config.toml
head_dim = 32
positions = "rope"
rope_fraction = 1.0
weight_decay = 0.0
warmup_steps = 200
batch_tokens = [32768, 65536]
Each number is 128 + 24 x the weight over its row's rms, rounded and kept within 0 to 255. Layers, rows and columns count from 0. Numbers have three digits each. The size before them is the row's rms in percent of the matrix's.

# layer 4 attention value, 96x384, rms 0.0986, rows 55-60, columns 192-287
113:129136107150097108141097096119160113142146157162109134113116108095121163124157075094135112095065119139132129133129095112106085136119146126078140174114096126165097097122130162168120093134102168120137132112161197147102107124126152129119118107119156115143110151136145119144134146091130139140
097:150153117081125157113117169131138123096137157163143115142144148132170122101148128118100135136127124126135123124180105087115133089150119123099120120164187149110154133114170102110131149116105144138108159173143095111149075136132153145095118155154133127135156128121136082164089128141122146122
112:118104130129153162133137123112119128147152099181095162110169107137148156103158091135138162158130103134132129119118129091127133135115128131124115133104108133151091125099119111146100149115140104152138160145128143116126111102122160146127118085155120156165140130128113129098122103094159113139
097:085102117100126148126130164132134131131106109137126112114133089118115121133105166188136113107148160100086125121093183167110088118123106126117115126124117158107113138143141126120151129133099119113122124097112132129139123076150124152128074144150077095170166136121123053146109098106101099144
110:145146141122108111098151099111118075156160123123160167148099126159128148164134100118119145151082086094153127154138117143122145140101087137154126183122145137128134120096130172079126124131141096118148096104133112141119150128117079135175088090118140141134126159122134116089090130127109116145
110:164126098128147117145118160108092115141126197138118138126149109162152102153094118145125140120119080128133129103150159136145127085114105135182123119099123137114159131119151155149140155160103132125148131135118162122165089113144105115124141105091160106152143183141163140153127111127140100128
# layer 4 attention output (transposed), 384x384, rms 0.0986, rows 151-156,183-188,215-220,247-251, columns 192-287
101:135101140086122098146100088151096131125067120127129096105130134131119101129087156118085131126089185105132093120127187179114138115148123151108151113137170139131158115141177136152139138106156152127111118172131107180123149141129135171184118102130115077114082149142153127108149108146137117134
118:104090136146114108144128116125121117110108135108124154132117148120125164176137173104100127110159155113136128122140135141137147096141147133131107089109138087145137107145162115121139144120173128173150134110130134136076109138188121156135120129120105119124093116128114143146113170163116128127
105:128124114129147122103148135062153114158143125120151115116094108150149113094166102121133153115157160125050148119128125136126141137112109160150113102143087096150128151155118146133129129084089078153112155195109121167126135168144142144127162123085134110066128132133122118098122053103142127138
106:120133085156168147126107149137152112143130131135106105146103103108162127080140113113128138112131130134111077110130128155139116142087111115109090133099129120118123094112064102196141077125126123134158137121103160137144109097111109093158115120205120124116147117110120170097117082117117134097
103:160126157124120147110149175122111101100112129151148154153147144160123152097126109111139126176149138128121156102134121139148138078129094097122102143133124095155112161107114141153152091154097139124165138133126138109152105118130105109130109138152096092142128131163096143128130156141109154108
107:089152090163113105133142100124133155133113128138129119090062111148128162170132147147126149150165133131100183135100119125137120169156091120103161125128141171139150148142157094118086149131144144105174155108114119090123088147143143148105169082117143110153126095148129099155160132102150122111
116:140141091129145127120109129107133109111088114110121201096078121128151172142140149120097162137096134148096116121157111137194157092134120085141122100120118135150115122120123138097114135125162166120162129148139112139122128147172141187146110147151134142126099111181124061096084122148143141181
103:132123118111108127153117126118132165144149090127121145133141140143107116156145126099127144121088151125149087126139093096166101128116107147118134114139147148115110178112098082143154137127106121170125165113133143113132084116153115151123134116140159087132144112107122142163169134135108103087
117:155127130111225112151097148149067189120136168108094154150103176118129187128123135122120146143108129143097090081113123129097080141144157113162131174106148113162124111115113126153119141108134118189114154112131114145105150088138147160111115170149123147141159142135127160147131135070131158129
103:143172149131067153115092123167099168172171122106121162125117123103152090121152106134118116141145107078114112124155121146113125136142107116143105150118128133149128151137119098145117135078092097131166126160137149085123144135147108137146136122129145121137140102164103104128118133110136117066
115:104119131112112202110131093101119092151167097174153142131075131119082174139117144122125124059132129124128108104173092129123128128147126171139124141124130151153135073144116126090103144154129081159155085106120111147131173124084141099138112133098103150118138150094146099118091100119124151147
111:121125114132114153109088051155111111131120117148113116092135127139129111140159138181152154103154071073094106164133145113135075132147117130127147157081175206150114122151133134126113162160083103120153165140123104125150144090138160118127118117132104180115151156115140109150110104142090147116
099:130145143129131091131114151137120135126107104135117108110173117143137068125098110115112140144160141150154176167113118116103140148122165111098133142140088135090134146115106104124159115149107100134139171085161158122121117165128138114110123122087159163132157129164120166162120147096132162152
090:122157151121177137128160147096102131153087143140115146108125146118170103124111110110132142171108140155084134138152146146128136123092135116125131152113121161144116081146149134092131137139122132144122113173139134141132145129095131133105120143167172149104130152168114133093130097101140142134
092:119147136105080162145137112194129113117103100080131106164122122088096132119122142110150147132122085108172146146099129144161135143125100109115155142109136159093134101108137161096134134134098171101141144130120138112116107117138157063136113100102165128136096092110150140113133143122143073083
106:138112127136132125121157073101125127110115121135138116096133121152118180131118136102140090111125103155116120143131101114178153087133168147144149121158142174141159108124186147073116134158147126163099124131153118109114131127124108153112132090120137126070138129122118083120118116107109117141
092:141151121159145070166132091161146129120129188106144142165129115151158142158149128147127151089119121136145120152133136122119150130140129139168154105107137131135138116140154100143098122120163124136130138105117107099101175141146159140116155083096118125140137058102144128142154101135108086143
099:107163123162138124141124144122114120129143100154112128124091171085121101138117131103106107132135125165113091102099095122109128165135157153129152148133126074127105121141102094140137146115181105084103103129100137139120123101128091138194141160130135146096069115093109142171112138144133159148
096:132125142087146136113094070112121118139142083108112172141107157133126156145149133123159153081159148114138131099166154094127099096183137124149101123106128107119131181146135158150102131131109128149149138100126144120184141142128131071129109178136094139136107124122119129099109120144114097117
088:141139118085135160115124104183130133122119142137181125135112084133117137097124135164165099123114101124152063177069098125101119167128104104159119160150114180101118088152081129130100124120137109119118130118131162134103114127119086131132093094091088156130140142079141168149130127118094157113
094:133149104094182105146135133162093165099120173152116159192109123125136164150117139111121103132122160131133131138109150119097112104164152145157127151089147151168120122131152135162121127150133138151121150084127098105185146116115115152116102140140139126120153180143147124136114130138123142139
085:112138132140168088115102182140101114161120131130089131138146139084120118116111102134126119156093140112126106115111152182140144118174146141129119118099141157129141154112103163146113162134119103061155092098129155124145116133119119127147152169127089120111119092161139169124113133125158108141
092:112112140136097148138141098161139116107128153188151129116101105116096150168134145142095077084130136142124108121127146140148166151113111147133116142151166176139120140152117126125135163150152125120113103101143113110127118114131114126102076167128155117141142125142116106124090118123153192137